Weights of a small GPT-style language model, trained from scratch on English Wikipedia.
Size: 10 layers, 4 heads of 32 (1 for keys and values), MLP 512 GELU, 1.81M parameters.
Architecture: no biases in attention or MLP, tied embeddings.
Training: 108M tokens, 6568 steps.
Each number is 128 + 24 x the weight over its row's rms, rounded and kept within 0 to 255. Layers, rows and columns count from 0. Numbers have three digits each. The size before them is the row's rms in percent of the matrix's.

# down: layer 5 MLP down (transposed), 512x128, rms 0.0547, rows 301-400, columns 0-63
# up: layer 5 MLP up, 512x128, rms 0.0725, rows 302-401, columns 0-63
down301 096:148207168185144137105142160114127126140103118154126099140113130095120119098137125130105150102126096155109123155149170084096108117134132129134153116123154120175129107155112112117121106083097153
up302 096:104153101139136087110082131168147133154147144143160096123154152138128112125151136141176076157133109132128178115143113123112146156111163125120166113136120141124136131105157162113120156116115093
down302 090:167116151091101088099106097163092094096082151188172113137107135139144157138100132130138169110130145157140177113128124095150151101108112142121127115120146133147105123108133076165108136117118138
up303 093:114128088125148101088130097128140110137156123062158145116096124127093125125118120105101097102122139119158130121115121115129171176140145121156118142171118144064153130110167109140117089136106112
down303 098:089151128118117122121137210107153093116149135195141148142150125097141108149127116096145089159147116107081101119159106105121109114108109164114103129086131123129132140160098147111164105143130133
up304 093:134155128169155107118149093111133134166121132143097162097144162138140149156140153085125105123152099145127102125100100127182110134142115146118099130139142127107146109177109127118097114133140116
down304 099:137147125129138135130126135116116122123128147144195136137145103110137114105110131149123118143142182134099196082133132117154108076159113150147147094127089116147102164127123093113148157083107102
up305 105:138126119155145130134126145128153134103136113099123123156161119102102080098138120114147138129101122147142103105118153125155115132140114137101147177144090086134174137098140124081160142099170116
down305 106:071126128120139111064097092161136088125129144126148145130151170127125153124178141153151119135114125124094116099162101140099155110108103119135139103102118097131087198119190110165146129151114154
up306 093:105151117194169138122065114133144154107103154124131159043149118122079108166141134137153095117137138150108102110128111157100109150170116137155124143139083154138136090174154109124137145128110120
down306 093:121153118148068124127146131090125133130108078149109103158142139142131113112115128127179155134123091186115125161087153136149113106113148157105102114097142109153177125120096128166130137145108156
up307 099:106120109109166115146126115146124121138121107093178114156095097076145118100106135152139134140159158156141139115125086137151160140114172153130129152121105139112121124143152113097134158104152142
down307 096:128140155101110142112154117121129131113119144137106138112151147178113122136119113092119167124114140107153121136117146131092144108104175131113178150166117115108104134138102120060130118141156156
up308 094:108146119119157140148123155106114125104090122118154129139117124151121146110135107124169127147125187115116117102091121149121101121150118158163158157153161165105171110147139118136132158120102133
down308 097:096101157104135131134114134148150134133155099110198134127174153116162133147134129135140119106116114137106096115167128124117114157161107101131128092107124147135155125149170134120108154105124156
up309 099:127139106125170096155085173143136130119160061116132117147160138142127112140112162139115159117155185099107118108110162133128095131138162149120125132193138119139128108168147126141139106147125152
down309 102:163092158156073138127112137129095139155122171129095160143125128121136138120138083074177071110124109149123115162145106122137113159128126122195128112130167108115091125126135100134164083109115076
up310 102:110076071140134139132105154169148171116136114131129139085135161153100139140175142086132124144130152131109087091110127139152143164137134125137117078108125141124130113125127140175131155120133112
down310 093:101180144127109128112148134098110153172131162107115104123116120111133132111126133111127163141106126126178152172147108116136110142151135175128138121163113097069093117110100125117145150091078111
up311 100:095116102150116143156158069177160095122137115144122121116121097095122135111119070125152117122162102132110146135135114105152098125119138170146143129109141088147121085150124179126164150163186150
down311 099:115122073157115130146168156119131122091139150166108117151127154109094176154138137095132102135072129112126103100115111140169140185122163090127089145153109091152136107113138126141100147118195142
up312 100:101129140104132135140153091146120156129138116147116112167131109134131167137120118125131128094158156134101114131101147204131145124145165145184153102155141090134138116114105153159143094101148167
down312 104:171102124089117110113129115141118126106131145115084122163136132097127155132147122098131124154107137122180107118123122116126097179155062107106120144139118170116135107137138139115143108137148092
up313 097:116115109157124129134154090125113193147146120076124135096141082135095138127161135115096105100158111117155139085156100099116115161124119134162123107120111084136165148133190118142102105163122133
down313 101:120060097123136148153134109137138128104125111132168123112134110129080093134074119107163126098161142123140113099095150135138130144091111137113113140143124166116122120134129091143126110143183140
up314 096:148031148134124099140141106111139133136155138065117131104137149139125086116134128081085119102129143128136110113136105121121182146125104125134128131148107112027122127125129131109105093139116111
down314 103:138215132167153138100123138131129160111087112157174123136133123131132145102118137171175137157123130116127142109127128156129089115131167144140113106095129135186142096098168124111183145092125162
up315 101:108099131115113136148166090105129119092139094124131105146121123170123106126152088084135097149123108130137127113092135144151145125101149148165143072127135111123145140113120188095131138159128115
down315 105:158117086093127085131144134099120103123091113120150157097142102133114133088130158134102134133076105098135127171153111121136133126091134132156114107097131165115128145123137093109143122141130141
up316 102:104124122157160079110107147173152156137178112118166148108073131172083112131191148152118102154119114135140105102124141121121120158134128112130138126133128113146114096180128104132136139146128078
down316 100:156070129114120180131109110069122126107127155146077132115137137149162084142117125138077150195122113115075109156133098157117102111114147143107101118094110095151128162101191137133121147145136113
up317 091:116105101110113135144137103140145167162135108161179134118136123113100121117144115098109099139169132098114114127134122121094092136106110137096140135108156153170104096115118149154127144176134161
down317 094:114166160122139149151086151110078100094106146131116151125137121140148144096095106161141151149104157106150121116104145171142136140149104116185139128133150101092152140127109096122130104101083103
up318 099:079129123128170131127115110124117185142101141108151103149125147117132137116147143143096140124137106126120126131146081140119151154108080148180131103150114144138116092140188160120078154119148143
down318 098:125138124124146144132102140114147153115138136142078128156103151127139147089167143114117147094154118139123152131181147134143163143121148130118074126076097096178102121085127128134090158068136166
up319 098:133143102141186112141095123135105171157118136110146132151158114134122127108142153137107135120147164103128076112145098148112186167104143087130168153129138097140123081157132119171127166122150111
down319 092:126120168156111095131150117150124150136145136096150185148120142149158084153126160110140117134163133117143205146121125112159122126127127128125137151110125149113099131107144133126108149164117106
up320 093:097108124146144095169148113121155110138139086107160093118134102136135112110107088137094122129108126100170136121169133145130139118091139134161184133144152120082113103135129151117130162171161107
down320 099:148059126116173153070147126105120132141108121136105169082144118131070137110149145115169111115121099152135102175168137130120137147130148098080076102126095111128153129109152166134123119101119143
up321 107:098083123109143124134110104119144135144160135117108141146147113144050121175123116111125111167111135106160123084126110135161158121113131125145102182120082119102164133111128109159101090149158168
down321 107:120110104134137113140125155122140090137165157152086106089196123088149122154187125160122131129119113089139156153153125105101149097134104096105147118095121150164105128130092110148129121117115154
up322 097:129106099161127116118144161172117134116166123104118106128117065142108123089158107085132127105145137142127094146113112099112129157097107113148112094160151127121140066144163144123116170158158145
down322 083:133109157114161096120126110134148087131131150126119102102149120143123133134184118138153087124095091110107138149122163107143177077136134098129165127146130151101100145171136103127156103147155128
up323 104:114113140173129133170134116153121140154123138129124090134099109130097111139155140129089143148109172164125130138162052148155145111135127118143079164109086136128155138109133133091149135132143110
down323 101:121087136115103142149144143169140056122114127143147118115116113124121147102098137115143134158105175114104153100135141162135104102085144125155154145117146119144086149154140115111109098145121123
up324 106:104145102150130088118095084136119122117159134130141088134121144204099142155130130106117111131130183123076118130122095158152131152161145163163084133139182116151150121120177125121102109119153145
down324 099:111123146117122125129079161126140161134094127107124110160143144109118112151152164154140108127118146166129136123134128077134132121155089173134136143059096131149131109157138163130156134123068148
up325 092:104142092165143122099126116126182131112138122118097098110131146124117174142121084156166103169150135110129149097074132148115129140163139111128123063116169138115165113171152122127135126175149109
down325 096:116084143096138094121107152147088099123116132118145158114077146147120108135141165097096158148128146164145142146159173124130118153081144120121113210138094144123108124119119151118114140087175112
up326 090:146132132139166137149112118097131126176121122115134113106142126139117115142121154132113101141136114087128119130114144119157159179130126112140118157163100131126122138129145163151131088170136134
down326 096:143124114114115094100155093150125137095129147148115149166114102106134131129124100180170192140114158116143137104123162124153137149108146138127110110173152094137149122166144096135135118117169094
up327 110:124115104180133131188123107139160153114159117110152085146123131116111132157124151152154105138123190171132155092127102145149148097116123191106134136121131129128133102166112126106121123126122121
down327 110:132103148098163154095095143158111132120152135140115110146148162128140117117149134113155121102136112121143139133129124121108133148174131128130118159130141158089099140099133089081132120088179132
up328 102:142083147149166137159103080131148141133161113090120127136125134151084071080158139113130132096133150129148116082141098089130105147158107121138100100099075100120123100111122123134133132120164128
down328 105:115086119065109109141147108172117134144148135128124155107121098149119092139126121094148137085124144138112102113154173147124138120089109136122133146175144135091145158118144128129141109100148149
up329 090:134096111158139110138088127117135146127130124077147170132129171132072115144133108161113135103163122151104108128094134095194123121148128108114160105132155123123076069119112144171156105145089112
down329 088:146143144082130136120106152085108118117133116123118111087116150160208157140115158094153119172095107109114147109174130170070096124132151124135094094133165145139123124104128138103096111161139125
up330 094:111111137143128080149127116127172130135161120127131143071126140127120149140151152135153134162151154116112127111159141105088134147162148129097122056113136120126147109162154117130146150144139146
down330 098:172148072132107120124148128135087143171091144109127143137092145138118113115104099086095116103125118168141154160121165153123120103089140146141119166162112132137120136135124131105133096076139072
up331 103:094142114130128134133128116110130137120127126158116147119109108160097109170136105098148104074105086118134120103114109125134118112141136131146114106122145129127160106111124160137178125170175088
down331 099:140183125150121149114128118143146166144156141152093152139156139129133157165104118157151143095174170137120071121144115120127120106109106136111135098122111073151139146125118173170123164132065156
up332 106:133141126183167105144114092133143163109120089108132141165153117116135140152146083131127135090140130132111172115097136174136139153202119195177166165127139120122159123160124168107119130107129115
down332 107:118105177080080127095092140163162161127141104130133123091147109116099164132136139097125102166169101105163124140125121138166137135157109091084119136118137101145093142140124133149122131127087108
up333 097:068078166101140069104103131112111142125122139133087135092111141151132138137118149148111122159088118114106157144104141138161145099101098106145142188136130111121124126130144141149122142162162130
down333 097:143113097112139157141115093142112125170147131133154100109085113093186152112121098101117167091143127158127133093116106153131087110180134124113115090123131137100128170132128136100191114132128110
up334 094:115133130111171123136117077117143124145156156126155120093138135098119111142160128167120132109149096129147139112120130080106137144136141124136134111112133188127172073132125142136113144146121126
down334 096:125098149091071149123143158140113119102079171179143117157127137118105133102131144150102121132074093154125118115089207129133178101160168161103173136167113091101115174142087113102136117138122124
up335 106:097126145096118104117126118175125180161136135139121103113115094071121150116129139141115127125197130140150106112093124160108146115152148148124137147150118157129093133119161141134153131125100138
down335 105:074137085147113153128132144131146169041164130109122147133123133145121101132114099134177115137109149145159129109167138092143149143168112116145095104096138141166110126149143136144142167133124133
up336 096:115129110126119116138168126117124119158130132130105091118148110122147173101092119111114115195148100107109142119121119138150118099117114159137189173143126100113098162147122171135114145142102093
down336 102:098091163108090123128112103145150153133135141117157148159092093089152134153114138120153130090100155167093124114149139144135122116148143154125118086077119143113134078118108122155135126130188120
up337 092:122133144123142149126166148127102092130141127119101136104133148143096150113123113123154124134102169157137175139123120138120123147130132138115131111150183147119152124137120116114133172163112122
down337 091:114128135176094094125145101172139129127160117130172138112097106104114116114118166128098135082155111146103128134140087149158185149112134133117127138139087158110073131115104118123141106105172084
up338 088:144138094154155130113168085142126109151136120125180151155127135092111138150133129118146180117135127080150182103157147181100105203177104122142098117131090121137130113147127125113135102142118124
down338 093:130124153165162084108096103134135160143091139143111105140132125104143107132112148150122113154131126135094117101134120118113107142128140116166106109127148104099098105158143183134149156135123076
up339 111:131121088127158108164098157149157110142140107121098105142088132130158143139086102147088099108117103104151147093081122132117146132110163157139155155148131129136140126111148130093109148118132139
down339 107:136105137163127142116155190099183160162149124127084133107147136111120123094115100139097109139131149098167114089101124156114142128132169110112159165117143131139127127106147125112100158156146121
up340 098:124114088104131114128116119143119156160124112113104077145156076153122124142123147098144136169139152113131103128129110108171143146078133162160178103103094139126150125117163158109165143161156154
down340 097:118084117109170141108123123138145157157094117099166112136143142146139139113123136125130169171128154086144092139145093142143149123131122150102193110128136080168128117155094133178132127114202104
up341 101:143138150153185151143144130158135146176143126126126084138125110157123133151109133116140161135144137169158088124130137162141136135125153164133145117117075082145135128144156144127162152100158125
down341 101:097138074170121112137190141119095124115110107147138103146140131163106067131153118116168113168110125137175117132144146135123065125106106127122086141138169104110106143150126135130106148152139131
up342 095:137129144116132117129118108181100095166126109127110085160096129169113102136124103136141114123099116130149138125108104154133108152162124166150168127135103178107134125107152139145165108145131146
down342 093:108154118133109091119101108133115175133142130155148131111110146133133139146113129135094126168147126139103152150153140103140161095162127161110136117128152171111116111138139099168092162135162127
up343 098:094099158114150106144080104160092140087163149158145116107142119158078137126134135122138083133146156121136103108112090118139126160134098136171156095144151106120175119148123149134139149091145148
down343 098:148102107111148133119166125120154142145138107140096122118110135123176131107118151122068123124099127122108124126145191110133136108120186094127129119149105161096129166125110108151093129155124156
up344 104:098130108130109086111087088154164145128099150107167113092074127102130135118113171097146080136145137117152111161099123102164153136102144111113113104146092119131117135166154151119125081125127167
down344 104:107089128132125121114136134099160134112127127144183130124167135110161117166131098098141090123161079121163129126121111186106132155122144148133119177082132118127153107131165148122145134123161134
up345 096:139139154131164102122091099153155147167098147150093165154132125102151106109157114129112135119157122135068133126138073134135128118121139122165151146144107139110159130160127131125135154136125110
down345 098:178149155086096110167137139110124150149110091125129117110130153087136132126168119132113125163143110109118101080150085147155116144117136129146123106117110128125132182131098158074095137119147136
up346 100:136131115144176120135141163145119129138141093128117106149141095136103140145121140079086092115102165152156109142119146141146107140108153122145107165152149077106139120109108127126143135143129124
down346 094:109127126069097097122107138152127146079141142114141127095119163178167159105086118136115152107120107131114153113122151139101168115074134151091106144132112150094094180126136130142180132101165131
up347 093:123110137124108133182125072123081103153137139107106149141156121110092128129118113111137139113135117136152087112149059114121142133088102128137135132115100130123156111112156194153106156137113088
down347 097:126110137092081098084139155141130096141139116124136131114124096127167156151147086081094086125151148169137183135159108103149148147110109144124134156107113138133131175106108096132128125138140109
up348 092:075155127149143136109103143104098146152111103143130108066138107123093116098147179120147144111157159106127117114119105152096101163124167119171128192165147141127165137119175159123121134126110140
down348 089:121102140127112139143112127151142126090120133116179159165096164124124150100128128147151121123115105187121093176118135124144142164146118118091151177099103150140099113154120110122094095074134144
up349 105:047146144137169119134122155159134147143139083141129124154099066162128135127146107115146111138102131076116118148119116149160095114172149172113157137132134148135145104128164148140182159118144141
down349 138:119071097108134142143114098124139170133126138104148121099127128130163101164068169107089159149125137141163143089129130155077200163093107139127168125165155132104133157170100119121128093147131104
up350 101:102101111176167144153123117129170125153130144119144122157135143104143153157136074114070105125112117137148123116138091114092142152052151119127149140164149132119119135133166142180157146153133101
down350 094:115149120100168128119085147106118137127093138128115140137085103108170080134120120107112100149122106092156119119123156129106130153132106117153144098134141133146139168074168126140111147087139142
up351 089:094131132136127117161154093113106157111117096136152180110146085049132141103141090132103127128097135133113114099111140127140134128130155093120130146138119164104129124134115150148155143152166099
down351 089:135169098159138109137138094140147115146108115143084091135127171110153106147112140102130100126136102137163094143104137113170134139127104127092105106097165098132159090134158142137076153145108129
up352 092:097125166132147111161167094125092139132119125138128147152105090081128127154151114116134152080153173162078136128112127111166125124137112156125149166128073111144133135119138160127133162116187112
down352 095:160149151099085159200110140085148124129162148142136139141163123100133121133095127123103141135134138104122107115138103138134123154107133146091127090113173107164124114141081115113095146167152108
up353 094:141134105105133120135131127143144136141144100138124079124110152151137105122131097136108097135120099088156146103133128133140079140151128158123159126178129139141133122137153138131137113161106156
down353 098:124099149169121134129161183110152090129155161114117149157138115125078120140130119083132121111178125100075138167114103108145131128091138110094079143119124125136146122100172072109124106118158122
up354 100:127132115164147112093145125156135113114122095125103130146083161122105112149151121136088091153106117134152116105100083149123145139099109145142136162133115090098096149120116119165102142118114088
down354 096:151124140101172142136196168141117122112134128105118150132125099112171125110094079165114121116116123117146143120108151122102128125100108102134165133167145141101134159121130162109110134136063139
up355 098:129115134166176110123125098099163118138170113182138123108162124127128127161185158118108075160161135088108185126105138141108127100124131119132159120127130148118083118133117147118141073143110129
down355 102:121077151137112134158132132140135119096103167121097119105124150188130117114117141127154166112083117146118121127125129120143138171102124135125137145143147084137111128099129107116081155112104109
up356 095:126099163154164122135139099142139105133162112106133116119123152168102101134154116100120113095181146126122168146163107102142102160142135156117123118158145151087128106074130123119144145134105161
down356 097:114070145118103148117136159101103132086115127116116175122175129100133114152100131124125129174105139136162085140142126139111153153099159097135146105106121132137146167201169094156137150131143147
up357 099:153089155130141125098110111129124149154140117092107134083155113103115122116169115101101120120127108131101112109137137115145167119094151112139125141134122147075175169150125123140118091155115145
down357 100:173149114095090145174178133086183151090143130137155172138121085123149139159125094170099142124134146099119121109079118123136131109162110162129091153089128167145138112117106131117175088096114110
up358 094:077149151115097136115093089082129141101152134171113134138093103160137157116136096149094129153106118115078170107127076132168116141151133150142114116099136154122163147119137138138118091164136123
down358 090:148069124208137156123152151181130127133128124106135122153134132094128112140141116150111146128110160142122101092084117132101090105163129105159142094179159139137097102140097107114119128115146139
up359 100:132131154110140136150145114113164109160103137122154145158170093132106115092105114126141106112196134131091149133102124155107110174133134143156115145139156132141130138118153137122130161106109115
down359 100:122182142150123166094090083078073170124141121107117103100079126171147162160128129160085127141093089144123110126164130141161128128155136119119160144148138131155123097121155099120145097145119141
up360 107:102101140169149127124102122152118156122175133116101120081119121135117108103141136139085079118153104143130141124115144089160148102097159154147113128117151112112136137114139144104188137144108105
down360 116:145069088152104125141142149113119107101157150145115148102090143073128161175124140107143131087118116134136145144084118142124133133103150126123108097112073129115139139134085107143163115108164138
up361 107:121109141133166105159116108136124119106142172103113134148101169157095152131129133125126078135167132107122146141132088174126120144095114113164174135117110145103123096086098182133100152140143140
down361 109:123100148147122114102150138112140130171156136142144141129141112165150127089144122134097104165099106137136117114120141100121133136174130135097139107148152126122118147113111102149153119079103081
up362 098:109130107155141109135102083134135144114121145124148136115113083088079136112140128118164112141066120096115100110133137163142100183114133104134118105161121163100135079143074127115125150110110158
down362 101:127183160143111108158115115129152133135109126175100124103134114156121114115145137113125116133141144138157119111102149125139094076121123137120124148071135104160136129106157134104150115136165128
up363 107:128133171128129127190135111145134096141133125093136140132119108145138119160143125072179114138138137097185123147130094129141120116114122134157189117163152118141137133149148128142152105118143128
down363 109:116120145168124142143142105134104087115114164096134125157114147096127138114144105087168138119099080144144111146136154087160134108146153164097086133120113150124124158121140142153103112104156079
up364 093:158143098132120105122137069137114110119111090120120124133129108144128099097104065108148124151122168106106134129098119112171184101118117096136175109178115119107179140141118111133138117121168118
down364 095:084150150121125143097149201104183145107173167150097131106109136135132139120109146123110121132128097143156115097150123143162124135141117091136065137114116160153158135114114128131129101148078088
up365 101:126129132152129106138083136173118126118159138142139156104097137095122123170147140109110128118147096126122147104124131180145085148091145126149169124145091086115104094120123142106127167103175122
down365 100:177101121118118126103108100126086141118135112087114134184138145108137088073157108132145152129125165137135152121122089114121111160158094113157119144113147140133188125109130097127162108116124148
up366 106:138124112138137114127097124124156112163119106153097120181121151103101135159112158131131068117143126121097129120102086135127130110134165171148132195144108083123153120154168132123122138115144131
down366 097:137181163084107151143122095115153106098105095089162093121114107127099150132166107104126139158151133133158158144137124145145161125091126129163095112131116154128118160096109146111097128130108113
up367 106:097122092125156120153119067159156150134157108155138145109143161163101151111129138144120116135164159090110117142133114180114144155097122146126142121132088160108117106135122111123133144104150147
down367 102:130101100092143095101167163089087151139141154129122121182166159111123123141127095112128120131135134103121133137124084164132091152118144098152115121126131157097140114131108138133124156121143177
up368 095:111134126131141112103107121159091097131100139146113108132097158105122099128166138112111156142088147122115125091138113088109111133101118136106150133142107181150161171151172127112174133139124153
down368 101:114111149097124149126124158102141174139122147108153126103144142086161134126091111128143135109161118161124130171125165154102156127168137150152135126120115142119136119112111124158110131117181124
up369 093:119147107123141134104079078123112135164168139160159085160106115132123141149156130167129142121093127158083139088110115142107176167137107161167162151141114134108163127096118109150134118131130115
down369 098:136115171113107132148163104102167128121157104190110135152097129106143130167099176092118149176163085113109105143131124115131120126112054114119141080106117122133179140108128166104108109182128103
up370 105:100070108113109123170133094106168119122150165101096133078114138173111138158131139133115104135118129132191119091081139106130125171117126137138111110140128146055160149112138150124111107148136105
down370 100:170123117164140170123127090097112126158100147119156141134133137089122125160125165121128094140163134155135129157165133108096153126097138137154154094134128123118099135103095088149142150100144120
up371 103:120122110149113113105139117162146084104116126147152114096114141142104115172166122136122112097157163103127156141113148118178113133159096209142130105134137129132117110118181111123107112136096131
down371 109:151182111110134106140126149162127128147106143145159139123111078134156109158118130144137162183115111119147146113099122158104080145127130106157133130147109122124122167163110111125156128093115088
up372 100:114104137160146147157140108096158149171167156111115094108111132150130123168101123142151118096122088106113109145091089176119108163141167155134134150127119094111128064121154134124171143111188106
down372 108:085092139100154127112130143132163114075126100153151170145100158137125085118148126110147114110153150115082144107122178110146152103125111135132149123117145097106165135134104147149167085164120126
up373 094:082089129174125114113120144137125137146122106070117162125102081075123106146141122134156133186123146126101155160149115146143132116128162140139158172163157120126070120119135121148143111132128151
down373 093:200133154075106126138156123077182123147105099157137123147157139155133141138141103118154117090132126123081127133141192147093113147117118136147083120091162128119161136116118111158117135085128108
up374 102:120102106105129103153137094113116126102122150103138146100148144147141099147187112136111152136107139136178087083149086085114103156100114139145158162125073138117136144123116143170128131140130119
down374 104:138095128153153138107144142130168134134104138138113126145149116139121161134134122122133134076138110125117127154158121144140153092102090074151136120139078132114144115158152170127151159129129088
up375 108:106136153140146125093155116178108099186139113115133106177092152126134130144135102121135157128169159128139100136123115160108124114132149150135184118149118133114147126138160179132178144146149105
down375 103:136114097149080133124165151124147106135121132182158098108141103154075147127100105105129081159118119082109145121145132180123103122117103133129150134147131120136108103144133123130187104136121123
up376 103:115113116136151118154166148120146124128115118109134122136113066161116121142163080110130087129147145154098126143129130152115148100136187150147156143155182128135139135111110150099107135129098130
down376 104:119054168124162135109141142141133113126106154142123117146140131130112150153104128075117086139137058130108130118164109136108181139130095084115138111128148136117175118100147132131118101115116131
up377 096:155082126124114070130121148094134144168134096078098138121134093164119154082127141080104134136141116116148077116165111165146172164149106164137121098155146113076141141159148130108131145124147113
down377 095:120142135119157129146166098162117148119095143156096093138131109115129149086109097132176147150132123141055130109156134101141084118090117151122130141141109151144101141103169110140145102134160125
up378 089:134155146157185136126115152109153175135141095146091117169095102143110134129101109152113114094115106141120111109167100126079137165135152154131135159130127141120109139148148150127120153150121102
down378 099:112119114092127148179130133150092088139134120114147142112160143128179139155096149139135120113128140133154126131095174161143159125090114100114124120150106124115128117127156135166119114130159151
up379 108:115135126101131110101145149098121120152139116121120179094179103113126095146169161137128113123150153138165109131074154143114145091122165161134131140140154149070128121154132131160130111130135140
down379 112:080110122120120162131135083090141148125165107138154121132109058142089118163134104164150099137140150098111176081172142129128152156127126153115105100140120118130086185130152115131121132164144161
up380 101:114118121117124129155122114152178081137124134154135117110127140081084106157118170118131127148115157116146158147132083164120116155122123136114101120090132151142148128151142153146148131171142120
down380 098:159129120120141127120076126187089117169107142158130133104110080177133135173119156164139119123107100120117142107117146119159093097106139117152148131160113138118104121094149128117131069093133132
up381 100:116109146161123077128087128122125194112113110120145129067151101120088130111142112088154133132146099101171136086116108126122125123138176120140125128152130131117115123164154106155172139200117098
down381 099:172131108113111101142188083152104104171162143154122102140124129147119102136118115129121124154140140140114116127104098175149159150119118151098140103169165117106082129136133132140118144139146117
up382 090:098160134109124137111144079113147119089171117107159135143106134104164104132108120098131049108162161169150132121114131088154086123113117116144129085149149126117150075127109131150136130170108113
down382 095:123109115121134125133151162114124139116126097103112096112132088122146170129126125122145173108117107142087119163132143173140160126139135159080103161133106172149110155141108129124107099117156112
up383 108:100138145179157139128095110123142135143123139103186147127130116128102095127159132132123115155154141133097176106142100111133146091152132159134159136158122119118114102154136110172168110150123087
down383 126:143083113117149150120091131140201155131180122134100112127136125101096155151114128131136149134143143148118125099138128141130144134112140199136136132132118125085114145132128150135089129098158115
up384 098:108143128096094074133114133120102125132158073145124133088090122109129105117116154146144114143128118143096134101086125096134126148130157174177139170155130155110126144152166088172122150136111127
down384 103:139082113161110142092143137113080110104091150164143095203159108125130114077142139126121135088148126100147114154104133101139153086116118138137091121121110104148158116107113137102152159099157126
up385 100:108100121160135103114147139114098163156121106112096125118089167101089157152128100151128098099140131125137137152126117129110153106103124148178144100136130173112161114158128175109119149132095125
down385 108:148079117123131150086156127162116132085151113170111140129139130140107115112099169103102154130113142147092077131160150120133091123093099165140113159115121134087141107144121086085086130166167101
up386 103:110126081105091095136082119153109084132130139121153157134134116069116136105116134130093130106122095127099117115100152139170156156124123137114120164166140145121145111147167170102144126115159149
down386 105:111088125112086096102099146120135117135130161142115085068126180163131146109153133111170120102122162136126094104105162107143107128135131122130143154166129089121132106104143081147129152133095154
up387 094:113121147133111101125112154126113156156154123102098119088126138165120146097126113136122153098106102098105137148127123157111167130164099169128184151129114140112157169107128109148101162113118137
down387 092:122146163174083148141114115131130123099157114080128136129118087128177128124132118103123076197129167113149122124144111100102138161154132129139092127126106112094130122111139103161102133131111170
up388 110:080118107143146135164080138133141156117128094104091081120144083179129136084151109168118095157108112128135090123074136133180139147114148119142130111144180083108130144117113146111130150145138108
down388 104:113141144121114115148141103173135113109134127105102153133196163120149137111111139124140132159142124111136105127138123124136147143130144129119151125088128185132129134089147095130146128117061123
up389 097:118136113136123116118072145104162135201122156116125093112100122118124189144117134153120143169131131132138111137133115129129155119105167185148120105135149162147091112126187131106142123166155141
down389 101:130114104116164116105125101131152170130125067124098138149160118094111125098141115133084144123137100153120150138154111169098174120105072119122148112104129138174149146132096171146127124095159131
up390 120:128107093137121102147102131142137151137141152104134183159119113126088123125187087072110109121122161124105167143112112146129101170142119129144134068150112107125147109141144142153144112107186140
down390 122:157093103120149133176113097127161096121103156119101131159159130118158118149149111107141115119144113104158137140119152113105159103117131104159118153149132201122126128115166121131111148103131110
up391 096:116141129121150102151116117156123112181135088130124133124072094111127161114119125107168113131127159145122125100079157202134114136154166147099156105143138117111090143157140140134088127126134159
down391 093:125152107116129121144147113132114139113135117184112170153128121133126075122186098118125097137136116102164116151160139129110122153102146132125099097081117082142150132110089150103163164161106116
up392 105:124124171123151074146127060148139106108108129089152135090136128141114121154175115139131148141119084134131120147124094147178101144143125121147111111123108096132140122119132145127075106186107123
down392 105:124152101084099155145137129135082077152121110176129156140129111121120145169094129135111151122090157100104143099069119149155106134096136122107107181098107167160133156126108142084159129141085129
up393 086:128150120112155097089154128113101132144167142102118140134119087123097080109172141110149122127137119129171111091112123149122128105120129118137125117167096134100137119159125144127162147120151137
down393 093:112134090139110164155147170100132058134126129180081125158133155115129173142120091128107148129114149100133131161151145180087152162133129128158112090101119121108140159129134100124118121128125157
up394 090:078136130145137104173104108145148116149140153144137113107079164108099123097139129143106131110155131106137150157140065133113137107131170163120127108087126115104111146107128163114132154138130062
down394 086:116146108117148121110128098161088118100108100119138114129113096098166134118133100148122105190129152152145155092142149114105101121144138086130184150155140148150142117157161140116140109153109119
up395 100:121108124171117140122155150139162126126150120120138160086106151099147159094144120107115105132151130104162120118156136129148160132098221161160118121177138114149082109126145136084134125122150113
down395 096:161091170103128147145104130127100117098135112140151116122126118087110132101120099155124132118126096178136136155121127155140095144133136112152119109105105148091109165107161181137154103163132157
up396 097:135084096130131106150092133100114166149138129107120125126129104134130183130129110111128149119147177098133108152151078119103176116090153140129129103121116133111148135135137124119110093110140182
down396 098:121079181108121138068137133153106138105116121124112109112170087134125151079151146124136156127121181162100158141158070115125168120144166147153163108080172147101146101153114107105138141149131149
up397 110:098116114157131119147165116148155113115131126119116171121131119148106125133110138102102108105144159131124104106117127156166095094100114155124157114155156134093145117157123160122097125142113107
down397 124:161077130117117135125095110098159110122110111118110162134138156131145156133139122156090126152124125121133128148127139166112130137144176141128151150137128111129173123151106146123135118102142116
up398 102:129112140168120125093077123138151146155162147125091147130128117132127113112138105157141126143154111095133160120162114102139119118132117107151159101148091119122157093127112142143185155149119120
down398 109:128070091122093142153160087131118175126171143113117111159172097109124149149143099110099138107146127096111060141122120140130108150147114153095122099117140121122115107142122096120115118143151128
up399 100:110123148111111112133082127133187148118165139144101148069134106137098099107122121125156121111130117088169103080092098114139113121127139107134121131156079115129156099131143156099126122152135142
down399 097:122217144136134123114116148137135126146113148125152144176133120106146190155141127146106109139128139156048142161152147142106114143140159163131133120078167094130130123119144145117139073097135110
up400 091:098119127142146117121164152163123153149146126156147116126103116128143172142119111153131116137158151127099099145132122168093122097146105162137149154119132073148137125123126157109113100123112129
down400 088:096073090140097157137166141075120156090168109125100074112138095110133149133136077134110153111110143125131126159115128110117134107148101169126161098124100143111103127117157152127139133109127114
up401 095:131137125151109105123156099131121144164151122105107067123130108136084124128194117092102133116099097103132130188130116136167135108104085139127154095148140117156129097169153136107152084147075135